config.yaml
n_layer: 9
n_head: 6
norm: "layernorm"
attn_scale: 0.199
parallel_block: false
init: "trunc"
decay_fraction: 0.559
dataset: "wikipedia_en"
Each number is 128 + 32 x the weight over its row's rms, rounded and kept within 0 to 255. Layers, rows and columns count from 0. Numbers have three digits each. The size before them is the row's rms in percent of the matrix's.

# q: layer 4 attention query, 384x384, rms 0.0994, rows 25-63, columns 256-383
# k: layer 4 attention key, 384x384, rms 0.101, rows 25-63, columns 256-383
# v: layer 4 attention value, 384x384, rms 0.129, rows 0-13, columns 256-383
# o: layer 4 attention output (transposed), 384x384, rms 0.118, rows 0-12, columns 256-383
q25 108:149128165121077119118153158115139132185116147121107088068128152189115140118123156148145133149110114079148140060146135091161173156089112112139162101144119122149127130122100120149121074130096093097133154120137101102099118174140140122105178043155117176115136077185173162141137108174203166057173169158119104157162160125127135123161112125123166087152117125127100115137125173114203171107145
k25 102:088114080152080149096129116177129063118147126146120145091118087123173138108073130152169094146114135136171120166134092114173168129101145116141156151113104110145135091140147129118136126169128119135172123143190150108178139159124119157105118120120108137167078168165098144123162183126174103131148093160137140131100116166167133144031164120112140112148106124096186156087086062136117085155148
q26 101:098129153103124081123116087176110112162176184153154116119102154131158073116084181145143080127150109127101125119113159152123178085099119067135180054096159114090110138135100140091120117092122115160122151147099152140139138163035156122142141107135117100148122184118126136153119089110088124141163138139171155099121158069108083136058112221099140188141094137132207212132075122075100101136065
k26 101:199115139134123147172169109097135130119159152124136076163136159098134144124138155123126111099141118114089133146126095104081131118190173117115138204060085105122094080211156171108152147102088123125110136106098067128153141139165073146133146190159109158112177131154135129063017197156156126120153121143084143119164093146123187094119125058149094104107148120074092141126127116082126153098071
q27 107:103133148086115215130128107100129102161172131141194158139177095118137097107137134118091158092122120083096122133131130124157144112123141123190128164125138122149138167149109104091136141125103086187124132117137143157102149091148168158152117145135074109140115169173167065057151097109112156160133139152149137090147084155168151139154125132167103116100196096125152040145150150118058148157088
k27 106:105155065181137158112161130180121159122099081151163138120145150111092114164130159157073181155141102117154146075195073124113130131204171101131147085109099116113161056165075131134116091181127077112128090116082144136140145174121160111064166137128133155109160148135144139133135097155106150057139124106086159105163097176122097134087154129125138136107159134195103118117204111130153135057111
q28 111:126166146125113089128180091155140124153094085151167094044148128075125147144126072117086103099137101192141182117159080203123146123139125123149130112106085121128152128147141113115120138111079113184065089120122094109120134118123139156112134114120119114197100128087165113103169137098146114140115149080184120146135113096096140162142167171154155148177139167062141158152178166189120142076189
k28 107:104096075166142163191055165215100154123088089143134155104165155122117084162129072118130116142150104102130131121079119076048143137132123069079224103156097041130105132133151160107115098141080094093091135086167138140106108128116120148137090150150142112162090090148139146141132091153140118134090116176182088106108108139156058099151155206139140130166151184161130147124117127114126130130124
q29 111:204116197140131127166139157134105153118145150131117168159144108152125104099097088145078106160094114170113126164132130157143166091129096053088140119125199162128177125156133108094125140152146148173072116207102184041124145164120077153122104140091112062164190128133126196124111114089151098102099149093096101159064165137128093136104129097156113110118144100109072131101121170170114121176092
k29 106:160137181095134191111128082107137106135154109169080081129141149181115099106154194104139175121134110074074145143092136124159138078143074107133138113132097163102111153079106000166129115194102092092161124056123102092085195090142086151100154134144131228132043153147131119163095140097105175163137142115133077119121145130089083134145146108139144036097132104160104101232164171148146167112083
q30 106:129118138126119112113206125107153184118133089124104095115106076173135140104160172125115052093161190137126102080157157116149175133108132181096137120081143136089138153103110150201173119136174136105108126115145210155065163048203104135155098151137089130092147113120104121168177101104044147129109132137192130085179120179141088133034084119107106139124159124149124102115103100173131128143120
k30 102:197184088121158164082133135157193154119129133135136102151079148181133147101145123124081186178077165085178142072100109137139110053095129138225044124095127091101143129102156164102142127087091125121105187128097115152181116144142156117081124119145168137130128165165135145113045080155118126124106091175070075124185150155124187064118165127143134109145163160070147111124197102137140145073122
q31 112:088140118125099137170153152123154153105090118166136135105136148179061138132090121125122099136137122142098111110116117083138095121148099134145123145169145163163120167132197144100130151120101116115158164142133138076088128129060133115084184111143147183097109095166112121060147079182100141136073042121120107099168155095103143180191172163138162131137178076081123165145188128161121089146078
k31 103:101164194101146153122137078138175092153165164172158094181072123142140179165170139059129184173112154089140120108142157148142110106171177112150112150150150100214146097136079157121115155103165092141112180105159119087097119102148088145079147119148100092162122118128097150173141125126106136138166151168156119134160161153086111142160159109126123096142160169095069119081150105084177109113148
q32 110:083175090110083123155151155137150147133153146186094140159104190114097113038101116088158133192114068107154166099126159169153087120155129138206086119162126161106099141082151136070091151177078094120169074173115172156105123150106042120082125147172130126086130143098106161155113146123134143091082180121134157160162165152141157182076058146156133080175136061155146072093127147055090139144069
k32 104:093179122110207106158081111125073062112144211094143154138171173138101132109152178170166108125058089164129124135113063155096159174062124161125155168131108142183125093146182151117166115086137118105133168162150131126144124090177126137069131182112138141101081101121081126143112123084147198150163135176124141109143127154087132141150084085155093068151103148161113139115136153117105078107118
q33 103:154152117183083153133092190177109128135099141142139109149134128136151091147076167167120079138111126178144100111084172096137092087121116099153073121112118125123125134111120128162140159127071119115090098142131093101155126138150070097141092159142152207131118119186150109173124169158109119155102093099175113153078074120134141122138106089124178110126104175142164120126147174116111141119083
k33 103:153158110141200115122150116081123110138154077123164120143129094105129073120152137139153134118164113101172076117190103124154117044191115095091159138163142097113160111109108141175145144095142069125106153049148135186128111131104161145137201171170091113122103146136152144123116107085120118180130136101100094118153128144148177146059145194147166076159160201095077123114125119148086124112149
q34 111:208114074120132149159192162111116208114116127131101144109108151121194102147169144110128141115065071148122162173100141110171149051094145140059102127105141136101150109166141107151152110094139113129109166145103127162116125153131123086172153165153138161109111117116130173126144129127122133156104197118111193072073147105122139162073111108134106200135160134108131154139113153145125110143160
k34 104:113219118138122146144147122094104069132128068171148139116078128150136042115117135091085163155162169153172151112093135153123122113088175137125104192124158168145102106106154209133147139133081139154208174107138117129096112161119128177075128132141149095105127163087142085128148175193157125106164109097178127102127062105141123193118114112167182154134147124138056117125139233110142154126165
q35 109:087146113144157189133122182122140116187197081196099116183190098105149132103123129118176102187119132140115198139086104122113079172133115176114108153124146213108151144156153189078087151162119121142098075133154132095092165136192087131141118129089092163095032143125066131166100149129093123161118123130182092121150139129139092112152140077105154129128222136133151150061178119127130118112100
k35 105:157118199146174192165125114128076190117109126133154138108046092140096179122099070158157134114099137151163125079086106111164159133170091096148128138211107120137101121100130088153111113127171114163113154084111214098078140097147083096097129169184142113189163147132112118134138081127123174140143157137096132122112171118117173167064141059104099195127083155147098094124128118142115112109165
q36 109:178109097130126145071100145136099166135115098096161138178130172126163071132103130142138067165155159171092119156203102137138136083113125144139141183078149078132126171126064117112150162188130134157080177087151093095155184094093133172109064149136132117097139094100158135128130126129114175072085121170131126167178119134139078070154092157104181137106149149103122092156116101067145138127089
k36 105:171157143138144181149158122106145122156144144135136077147131105115095125112100171118107221122170119128116167129165188103110104175117144140151098114091163103173127079073155143119073172144124134133126133112043099145084119149120103109092107120166153127133071128142052157162159137181108142139130143128123128125113126090099149104103140137125083132099145123143153158106111100195065170105154
q37 105:122129074175125136117114161154134112088177153108171151107100088088096116077128137150068114141136138144157150159097088162090084121124092143183144125117122055111091130188145098108068099143167134139142087116140142145113148099110096133126096158123097112110156157195163118121102165139123174197138130072146120114190157140136166114181080100137182128131152144122097142128177120097079110162162
k37 104:080138137125140149110086117132157103175081138109123071140109112167162114134129146154219130125102119144147164130098158143123088101157138164056116111143117084117120151106117109154160088096177077131109123084144128074138071159127125111141150206086160130155095123086082164156177124168076153134119185111093115049141163115118096151145104124135100129126102179143162109124095169141188135106115
q38 107:154152136115089144071149129170073110084133150163139165117081143133140096188063139092116132128155108098141136122103112185116141128163119071136125121132160131071197116111074154147111134188157102122153147068164151196102171139128143117092139085182125115140098123129184184117160115171174131084169095110127096074102144115122147124154088085116087097160133154129126096176146133081107133154171
k38 107:121136059131110199149107093094156111145118093063112078081100149147144131106145133126095108109105130140155117108163145186134109122173151142113178071082160067103153105121161076038154094102066113137099113074103124100157102176148119138110149129076096114120149110120126081140112110127112129129110141180151174153121123151160137151056120164136153143106116081108086150178142121158106088100117
q39 109:119124125142155103122153172165124131114123118126146111136099147086064168085121144111155117144165174035109134167102144118076145147180123181089137092196135123138132147086153183108129111110143102107122114123126150188109124091128133175104159161177168120109142189109119133081147088137140096089110091113156016141106088108131084170113160174115104157132163153090097095095128143150136163068142
k39 103:121192178124122106069154125133179107104103076148125067118065133104122163083099203148079134112054173127132100121112145091099132107128111171111130112116211128115124187129112110070125071118127151068154155133184087084122137116159197129140138059053112099108087180130147136132125157094141105158121212129095137165165087124110150091123160136176154104134171140109124121145135087127130108150163
q40 111:147158105098150193082136178123169143100164165109123146079163063106094183114148163136128114185162157161138101119071107068074160079103083114123106067167132165128111083114135084115167129151133118100146163071135098109160171070173117178136173154115116097110140151153118189127091097136157110105143106084122099164122076129186196119139093124076104087149146119055146135119142148133119137148148
k40 111:158141065184122104119130125092152150182140086063062119164147123100214080106117164113131133162146121149130143109144143110117137150102086159149156133102147047168143153132166121102155189170117143194138111182113117165122155118153068102131124106108088110143126154134174177085109154129118148160093114132131064127098130143130111120095141126142137096170174155114158094116119149187162142075104
q41 105:169147123154144239118174114118124160152092146133100131172153163095143132101173062156104062158172119137135186117105118073144106067150151168144073130141190117088141149168062098125169067130151172184105113153118133117110141122133146190149151128100109089127174157158106102122136122078135186119153165117111133180076122137124102079177075131109161113116112099108100158132114145055146093101206
k41 105:098084134162118124102158125070127157145149096146093128137118107134112056173057178135166143145177106112096110083180094093122180111150154107088143183120150145113088175146158137143145155150137151137101123103088142156140142141134125130187155118139100065129159218094163110186142117126161112115111173123115060139128175138163201090155159140150066134146138088146164115131059123113114143138128
q42 106:159087100121137088139141087063103169112129163133110126039116124191161102116136153183165123081108117135130164094088188113094111118115120097164189150155156149129114105154130098150185140122118150110161027127159151116104146145136082118089139116101117114117100186179142103094135108140111113075128111128159166159131114135153103145191157137128117116129131143141144037084052152128112120135118
k42 105:130162126091161164173118139130132145108096156171139187103088098145140098106142122120086122102134124144075154138119090096122158110175127153130045120158096096114166090111186114106106154136081184141105134185169090143097097123099113147074141156141113090132116034111103156164116111100128114120131160148159136159082188071103110088118172172174188134128132096146116134120138122110117167176102
q43 112:148172141156118154167118149060174143096123139177168131129155159088143126081111114157101113119149148120096127147131096112128139124115167110075059142052106107116153116131183142127116144181159093147221162131098124077137173152133141154137068127075083119104085083084139135137121116127131135132139181122120068086131104168137187117087126183102110110137136070114170140209166109117165094139099
k43 104:138124151072113156113096156137098132157150134131099081183138172127130109158121125150168141171118162140119103165160075191108079140176124121071157101093130178095119111108125102146118121135064114159099121104097136169142170139123104064082097113142201099131109092165136152108112079142145100105160175090147162092095138098136114104129078108129146142142183109149111078101152085114172160159139
q44 112:166226110108178104114162138069138139118133125127134172164097124187129067068122125149091128173116081144133097096080135138141067129114125160118072137076165167119173100173133088175150145133113098130119157147141089068115152103087093155095125177131071097106066053183162131150116158176055143113199137064164151169158113155104138111102133146107115136138161066146119149165097117138077094124166
k44 108:085096097168179159134110133125140187065135130100095092172140157123176162160140118125121114132148134131110113159211179178167107139032128111120105160097167107113118136130155096179082129161171100070156074133155088134112088134107127077075124118148159112108098149108166111157124116094110162159052095150127193132107115124097150133071101089082118136153093140146144099150186074113162145172095
q45 101:105093120166128090207107190134141118114129160119117144115176113104116183115182061136113065133118164149158052109194156133110117134166145074099120175136126036096147152140112088136091166080131072117096156120170120082108100135167125118093169141047159107143170107174159083148125134136100166129137171128125126142158211093077154122131062114130128135126108114194175077098136122150117111134181
k45 104:136119152102110135090095138143165129101155103106149135051086143101158098088078194138158162105074122041145141124093182120139105170091129092108167112125079097167115145182138175122123114158090132072129176116084100146078119123157089102150117135139171161139133153089087170128143087117132118064174169113140143123103216119097086165105135142094092101135089135104104078132136114091128109126189
q46 103:137137133117178087115178134148129109061147081082090111147151087163030161180121141156069084126091098129197211128108103117142107173106170096144105118166174124114135111144099139044101140172141135105109098097119134133147132122152082075076148164111133141108122134171181134093176081158142109135055137173169119133124111107125158135119081098118105109135123146189128174132107063182164159157131
k46 102:143148175127092115150109140131134111113160165164101122108081109181077072135096134016074147183110106157094114175173169141139086120106158165132109120115153189124140124138132093140077116123188124167198129083114153135132104119186118126169092136107172086135130139150069058194153156100099122188157079138187110126135149093159107122164160166135131124152122110196145083164126057113099125105114
q47 109:152100154165112104097130142113113149127065092147168135073143215178123097136057128178121138101093149156087110157139129137094112112106103153082129135133180173137151186127111217129140092092124120111138125154121146082067174127098143134092132115132172180152218150185138145100149161114114155131100138174116178149126135131186164207156147128098113158128138171136096091072138130065104125147140
k47 109:165111115138132118108086090112120127134150097165129081129129129151156177130122111066127104074087154110121139159178135174146121138156128083195141120100153087154146107107167116187089156211092146088149173145110057101104116145128122118123110139147112103084176135077124139151187130191155114064106113135151121076065101107143092088087179100166141114055115121171104134127107178174151086154089
q48 100:124197153093147128171099121149126123132138082145102098108167127147175106168147106095127154067076113138147115083111070172103124127189104107132113215119107135141106132130152100168159136166140146129170118093127167122211095119070102087101130114165129113109083065127137152096172134123130113146153139137161142080193161157135155083117131156126138063068099129146070130180122156047128112125155
k48 102:143097154127137178090087105151074103158056141143129096168153135138130096128169178124169081107174161163091188077163168104108100141122105123105124139167151085134102111128154156165130117123121124150084141090140136166089159114178051084170143132116090181153133138127120123119125104154106119159059091113128098152121135137164177125238110116123093204120147118106206100114126114133143131120159
q49 109:116186139093095120128082127112125117109117125135107180175102139129109131119107145137105155104137127143117110127106158126112162129131170105147106190119180188133123113123146112101133163093129149114139120095067149105087175091069172122129167147094166168143068145142165138110093131115081071057121173030109145090092140138151165127143185141155111127129124163175097140120178146158163149057145
k49 105:160104106178123133123108097133092144149044164073152090170064125163178153170118139149126173141115160125106149125140112146119097071109126117177160148192137138146124119154109204130116130128105089133120030111114123150155106147155061144078109098191141077108178202182105141129115169108118138117121169154090075154109132136170117141092124092134081129083103137079140142170141150110141131130129
q50 110:158155164122142103145086099108144108097129106179117096069133125148144077088134114121050163140123125140101166094145207137112169189138084153186112134093136085104179159153096098096154104135147106136128125177146088088099146169101135116111143107107102107142126142130160082107129109129056138138105120144129119136117110116158123110155140120121127152108064157128186182133104139172147154166142
k50 108:154111141114090137057121107109094117107130203047102127125131139208086180150108131163112086134150096116131147158091085090092101139112076095160137133080097099163119096185076094155212148155123124090205072119088147146057129109141135115167113087081131115185107103133117157115160149055152135146154144106110086139106174141130099138085126157123152144096180160065093139134130129109158143101105
q51 109:167111108114080133159143134154078124122178158186130147106143132077142144165196113105106144169060140110172099137156113146134120116162071125117151119160136113151087144111107105158122173166111114103113117175139167118098101068137136135167083068138106107107128135145120129180130148090166128086062118189153179146170145090000132105136075174145132180162143144102124146166148129142111144092153
k51 109:175117128115090130134105170081129090092092121160153107136102166174107158130174104181175194142163120108086136114051104122096167122095096146135068119115068089157141184099152157109091166090136130095122084143177087118124175110116098120158090096208115095091128128098085127094127181089131184177194180071178129106149131155190113180183138182179196156106165116134108136091093113097119114141082
q52 105:125126088130171101111166165111131134088111109091139108138131118126136120146118124121181125110151104162163150174133118148184136125101162146135068088157133104125090137155135103138163093099152127082090126128086151134176123098136103098117124116112151112172128146168075095093145126149126095095129148023131145149114102099147162129125143103143168067126144083132153114170114108125134151138172
k52 105:128172113083158176193138148098143135129153164154112096153142100116179187134037163079131152229075118182160083063050121162048096160145105126125118178116099123126159190139166177164143133083087099083132112099167115131141089089075111098126178109169098133085121127182078145153140180137114173157154077097139147177122110143056111168154179165135190110129204070079101149124139182139123133059145
q53 108:089127103121123076121110098068130104117158124165104154128117134140131109154145095139099122089164072118138120073146128148130131112137135109112156062139077123127147082134083168133066086077163128121154145174150110196093069146139089096082114176143117171139164077125127134095172111125151164130111101130193091139069095140135153149152161072209160168112213107107101122096141194104103194130116
k53 106:141114104110051147134170091157150170155143126161152146158139129139153089099091093088175165098078150169087150096125064164098102146153109138142135107117137134132052149153137149106154117163141098125170126104107136155162112124147121075114175086104074110124133171146155149123127106138091102116132163152071119132152111133097111131164141151092099118147132103145153043114170146130104126151072
q54 107:161148152139142100125121096110127107083168156148150155163181093135080095071173150148090151147077115101138154149002118142124138148136120149164116127132133123121134142099086127123160187155197220115113085143115094203100145193061087084148156084131172075131167092153143118160123132091090146116139114176164151105121151140165131081185106143158123104170096113160191133118081142137104137058147
k54 107:165131138174095064114093102183139195140163116099111166144074129106139101153156141163082164145084159182082169120184131058129109130096166129080074173139114121083116125151181102187133130033132101182137112110105125128175179144154089137122075179126100153125130180091138108110117120128143106126131146140108142093117109147082098106110123099092143213090132126135105096156100100068062058141142
q55 107:148149113102089133091092175081063089131110151124055149254139086072134100159163210149187162096101149116143138096149123126097079112164129108128122131101148134121134121192100140132082109143133139105118158128091138079129215120102139107116071090156136119116135105148115118128126114131101048147098134135132146076116146145165099095100156110062134110128124111150153137118154122132136088103181
k55 109:166127090136092171143108097130187133175116171113158150095084133094065088030148123190125092159126182139146164131126137109124125068093118156111121083122141151108107138175179125129110156164163183111095119111154168183109145103066141161131103152147092096122154136156093122120139138099153126128169094168089123199124191147066071138177109114140075135134140068126127134107072156098111163167074
q56 110:148187135144161154130058096088091175078108184072130108084144129114095169094130077153118140122189131121117168116106128069121141188137139134113124117072098139122096156169179072150113096110211164145143092112070126069129083110070143140114140118141068122163105146130118155101036097152112073091099176051154120191144150119135078170114170140149186118120120092120156105102137113090119143121092
k56 105:144108093123134112125084135143061127121140139105119118186071149153108061092152148132121125159153167124132125034131102134148164126113191121120153090103151164132152199140124064129157100145087104132142102133108131161147135077123143133060048142116133166179066161133149102084121186140135115103090125134128122118147129123097211093136160114128143128111113097148144117173082140158141154050141
q57 105:118121114132137162077116100135122100163135114111102129081140139115090162116131148183145136109127107126120127136141093115151127141118121175155085130187079149094150116189144103146083181128063102165174139137091034099093132131143158104073067186117107107137178104145115135094120092140155087181151106055124129141132136140106157105131137100147150160168093161117157138098138099138155138142126
k57 108:113134086092128127125118174140086115109239180171088144143111095074113164199194105152139124143170163076065130221134104121175149111125105126063119072151129133161111208104138088111135132066146176178092136157087128106141158101145170121153162147145076123117113152109141135108155105155092073126171142159097110125109078124161144146060145178146098183121158107102060093117091164110084163154086
q58 102:144141114129125155108159112184091159119088107125106096192150160142102136147106137125126183134038179093134126155124144096057114129154105133155133124164128162099126120094138067083136116174120069069154131119105128089088143118099133133166105116122101080226100114112127106157151104119176115115135134137116171094139161145120129103106133139136132148157124149095143085096142159082141142128133
k58 096:119114099148222135120161154101128093118115084108161124168159126124114160120182163129162121094128054144160103142141138166143075165135152189092125144121177128082111131130133084043141153145113169120132184182154187138122112142131117107146085205177101161139076126170089176102097167163160113121127119118141159105129153131149150136169178124098153153146214101164099129095163143082148114143120
q59 107:092072088154186132196103158096152112129141102118066148137097189154070111070150117139120115083170150099074162113092107143128155112159092100117135134170158138097084155137117079116152146167126152152139139114148123118087134110120160136132148136150099129132100155076158109097132190146086118136134139088114102109178141093102109162128145184062154092108144097083222167114082084124089089143115
k59 106:158176096105119137093111085106128131149176144098160072137103078091089120200158107080165169095105162137147148120118168158143147096112067103117101088076100127097165083106147123060113121120152130181105143145125110104147143185146164085127190130138117157159082068122097136155107098120132167136176124113136156111049072177209117087122132097114201123134097118162057167163121164131104158114146
q60 104:106096101154193096095119159098136153171155076082140113123132096100050158164146126133150124154143175116085086210089146055110126152160112115101149132160168115143165118121172142111144169098094144118136196148118101196161057106122118131130110106165165153105126164107108153110138128173143221117114092152147108109119108108118107098145113142143150089167182107148093114194030080116080129110151
k60 107:231196104136124126128102134057125088156147115150124120116114119120141104169125134177101128165107124150088129162126142070126081068129114163122131151167127097126118132107126072141172085088141148089079146104099153136144141201133128144158121116242131111113098085155139125238115180134183107104089111136160205130181082168112158103138087084091126134114081101145179125099168170111132136173083
q61 113:116167124133158094149141168175139065162103135151125112106064150078105138104154061080130124150185120204075084174077111186100133177074135089158138186152161164134067129114111120176192129124086103063096072110125119144092185167100122160155108157135111154162141104081149164131129111128124064171129078163155149132137169093175104105149160080113116136110126151098118190107090188148184080116149
k61 106:125092119127095111164129106123157162211080113155126124109092135145178091167116111142150106136114090104129110107158125184154125108122094149130158131109146133149105157121132133163132097149145175140099174102091098116111145156105111072194115106094129136136082126203147106095111166114106125074132122201175110089146115153093169148154125132128147078071134049164115150141178146114112150126120
q62 110:064100122130195092180084078123126159103111106160144125183135087132151032127120129118108112066097204095093093129108059155105124137119119144148095155084107136099134134173127111140155094133108198126110061085170132149146110149135096128135142127081173164124159088099140130161076121078142149105087155205094117147124181127143116148103187177153107124126072136136141144137154118143118129087146
k62 106:069108134150144138130148138217123130082060092139099161170132129118132136066102117125177134130102125100136160139153177151108140093117078111162091094142166117110126148145172161067103108115166120153127142135041128104092146140097138158058117089161147146156171084135155157099156142162064089143146172186114148095143142103162107044107141111169143114120159154195156090137124101156138131142110
q63 100:106123189063153075136180115128073089107102102105176064134123134142164097144092127090152096144143161102174117155075143095096102139139148116144117162102151169124044132148166101094151106138077115091137202160135114118109134157144116201113180139150164122100083123163096111139125154121066145170168119158048190184106119216082100169133154115172072155103111115127090131134065140142110163133134
k63 104:103176073170127102102102135123092102106065177173112125107157167108160111078126157112166186143127108131173132137178128094089101135116134106089159098112142069121134130057192099127108186110139136142104161163133162111158105112130126114124144087154169152119138131141176152085097125142130158096089168157126103149133096094118148163185103076193143076144058153157152114133204184159095106088121
v0 101:172144107102106103160124118135087135082119171140149111097142128143108130115140107117114097097137166124139126144135088082229146148181157105128181097150179119093135135099098063124166130128125162145087174157118119115152075102144081159108121091121157073144181137123099083108142122121097139106158124112142093101090092125104219094119129171131182106096151153109137138101135146127140077177102
o0 098:021227131161072169122045142155187047138158147084110148153075147112097147141121188121133085166071089176141135089099199133103142146173153143086151136107132122133125136136196163145146166159113111070182157167164107140050142120079075144148151114103163148155123173116125149147128092155099121134115105085141151116148100153114119199134165114143164140120096156151172151112078133122107127094124
v1 103:121142141125162173064116089208102140120094157086127143160140108128163140158157118107120149147141074036126033109136124118153104144214113140124137150155160185109129143116121101153125087115101163195111098206067126125130146111169103155223080069118179092135125122164140150129129100132103079163093133093138194127160150091153086155114130084122093141062142156122139137088140154122108139120096
o1 098:084170093124122123142103153124112119141090128149119170067106121182080118157170090104131123089059143140149197171110091141152189103146130122056137139163141128187078111080087118120153108159128132100150129148066097119146127109029134200144109167116119131153132167186121140150122150127125126118121120151112137127118132086072167127117123121166115136098094144112128143108094089127111142150106
v2 103:149103115156119139213114114165110115177066133172107161133100128174141075111089122114150098197192159132149124138080170166136131116127111154113158147135107116158141125129126167122132161101104106109102081074131048155134143130146150111156124165180123142099125138119105142081131140163085119158145149134178119119137149111111135078143116184136137074102152104113152095136093100079088112151170
o2 102:136131186121060163116140138122141103095180112068140161148158167119100105102140137139106168115124085147159130156164109052126158089179145131133137169121129112132150138140152130132083127119193191165172163148124134146140094178159138093158177093101110139164132153109086173085087106086131129134121127097096088096108133128123137156178172128206059102136129129076193128106171150104142109160117
v3 102:106134137125130171129102088133128146140135114107114134105187136138163119027070097109100095071119166114129143159133114150120124164078155134132149075110146108171156115206191075154061153169128183119171129170105102097100144139144144153145127147160141165127133084069082115101128152174155085132146102104168131148135179160135162158104118098090099118123118132143113097113101145155139087083127
o3 099:111193105100100107137135143154143162111143134111141078151078141098101124125176103212124166158165129110129139061129080092142120089124134112077110112138105176136107114112090183154116187071143166150129131129172117150175117179138121112151150198128150116142116088138173120137134121145161106116197158137130110067125146151138112081116083183123154134081176073167132126141158081184129088141083
v4 102:102170143079142158164146140155111156103080108192160086176166138052113138166142135104108087150109172103154127151068091100136099085119119105115171138095181151127089134080093124144168166131087116146094109125135135141092131097146121106139137164131151163131092092192166174113086095114077159128119086125122168138168150099130134144104178136118177160073152114087106135086149117169075100121100
o4 102:137094107149139098100115153078128163150134101130027151149072169108167185128082126095147158096081158088109146109126160138131073165155162085100139093061117122131128146121095108108149197084118151141131095174104133155088164157082130103145150142152150081157123143073096143082076182120103114144091122132126142118101138092147170111161077146121149166115077188117136125096110103114109182162103
v5 099:112108124101189092108118152157110116149191223129151098134123102191186110127086107113157136153084092190098098128129119080114113079137113167080151091139125136125138102107136187097102135103090046161155086152102142134161139158136163119115144147091137148145118117126169084166125129122160079090159140168158150157112093122091120092130144155128141130142134079076092135104168103089139129113157
o5 099:130102097134121187114118158063154134122136145075154157156104153135144145050111148117106094079147142139129112122132162094119176170069087104162093170084077124152081138118143100087156140125142090095132143130102072142147115154150138150197120115082132180133116164111125123160153118148180193101158160156170118147126109188138144133115112129093173084158168159127147140114142095177125068133142
v6 103:080158127119122137151156142187086130127206076139117088123099123068133154136129108151154124173138120172119105113065188165106114220092143102110161139044096187149168091150149140155147102119179197068060120167130157163140110151094102120149170066113123126145147143131111134103079174160141076114072136151145107154106082135109075127144207078154059103113171130083140065149163152197121125125076
o6 102:115110164073126100127120150164107109122108154091140130165156170148157147114113116076128136127152164117143113140121121182119106129119079094098124174122137172118165147132099149134132175099091129134116115154127064082080163151122123073123086142168162158167118126070176171122147167134115178112128145158113192170100217084130124149073070127110141133161067096101075129122162131120095088096117
v7 102:057109084130105091141117123130169158104082165158135106125098082144144071105086165165137111081110101128197130149102157145111086121121076170114145151136170129113084162114114126139100110129125127156188164187165142153097119120117185150113188145176187173069110109113135170103147114144141137085122181133116108203142168171143077147128098107116136199157095131148078156189139182130192160148150
o7 102:189136130096174157113079144154101126110098144104140137118152083201180100165148125151121172090117152095137122133142171111050129170158124150131148154100140139100112062177105088096095119114135145140105101102153097103120122119093082114141135151117150139208107148140144147155187107141098147079109094180104082105160140113134226126165134131137140133144104076139168091134117083166091131144118
v8 101:120083059158123147177161146111145158182072194056103164203163094162099146138123109123128128138127127134096106114131175136132145110144232125123138135120083072094210159114143120140145184143147067131059122075188123063128142170116126133101114151147105123155141115157115129102074164125066094101133136156095130097120133218206130151116136106106110169135185085136149132166094114129146111152047
o8 100:097175059160134077058065204154157082129137074088163122116146118102176165131171112081127155110119169145089131110117149093123103062126075158135168103105113118175105163103151160068086112143136134082135162108099158143161153071197210121174166124160136166097135126141178084126116159110141123145078104050149087152136128167160121182082139148152068162167139089199121128093078167104119121109126
v9 099:130126118122156093115100035133171150116122139140132138236080134125122101117048104184158107111110131183100145135138103182100115132144089116103141111109090085086126145105130160109136129121102114092135073138157133105151144113117126145182133125107098095157091107109118110114121107112141149116150110124164143158117138178127065141107172083124142146150107107123104133090123093152187211169116
o9 095:179105129106123134113128147124106109120156088120112147078221161151173133197073099134111133116114114113116161141118182098110143200063089117148073124069124141115160121115103125081111117142201076140176202097185053115090077113100129100138122080128104129124107142136113139136138159142153148139131163108107095024095105108109127124103179096144105130122135082105147117104102076137135123195117
v10 101:183173194116140134109179122178171154151110151073141166138190098098083124109088074101119164089088101118133149153117138163158140116107166152095049144135146118147141198193136151117106112134118115130145071034189171100139087116107161166133122121139091145123121125139114150142071052149144121184182152149154129178105150075080167095181162157132099112159102113103094094197152142135179126163151
o10 101:123214105091069075129177133151127126087120169158113159130140183139168101148169135187164121124100141114081123127093128138119146135119159121124137086167159174093141061168146184075134169119096123183172187078118138174200145110134088134125139124181082124093137105132150127094124093102074047068131136132126079141125131141144131134104122082120138131099103132152168100113199148131140132125074
v11 103:119141095088155107110081091122115133128163177135084142117206123165115163142155140119077107119064184150147166139123175155117162140133128155067074135138067053128096134162140090120159146132121135122161184111135097168102140142135185139169115114115088107112137104173156153093128077187113073199090146167150121093108120099099062157125129153151062132115189154171116133165227118135135159118112
o11 102:137143164114124109070160199081144145148140163144128120152096104137079119175155061141124150097071186059164117156065174137082124140155162116189138083130132137119095115045095176129094144155126081173137109122084093113099072151137039153116099116125093116081212139113117160105152114149132055118113084125110101080162057149142155116075192093132149149123085156116145102134090139078077122159132
v12 106:110090188192116132000155164165127110124162088109112114113170119148121146151067122177104149164169187078132122101098117191137154141176161157093141169099153174126130105163078121057137107101116145158126151102116131141097116128137140120172113089119109087044171156098110159153139083177086099121141101103094093156108105115157124110130096073137136136078110148133141098122169156187118150177080
o12 101:091099120181101118167160121109144112174200150139150126129170121143101117079153148125074120096170136166135057138076171149072120125150105107107104070120202107138178166158175079108128073138166118116129073160110136100105108148124116116055122095126140113178128139146097117157137144107094105167111078163159135155106139112119172174135151114136126153120143133153128135090137127125076090170111
v13 103:133146130093170105122134144118050115151101168093141115102085150136124190130117130089102093165126086131087049066136161141126147128092125126155074123132191123097087143107115095173141096134143116112162147185195123139207086114076124168074116147161092085161154190135092125152150194137160132119153165112127171117117161103143091158087169091076169117102107147094143126094105078111142151120157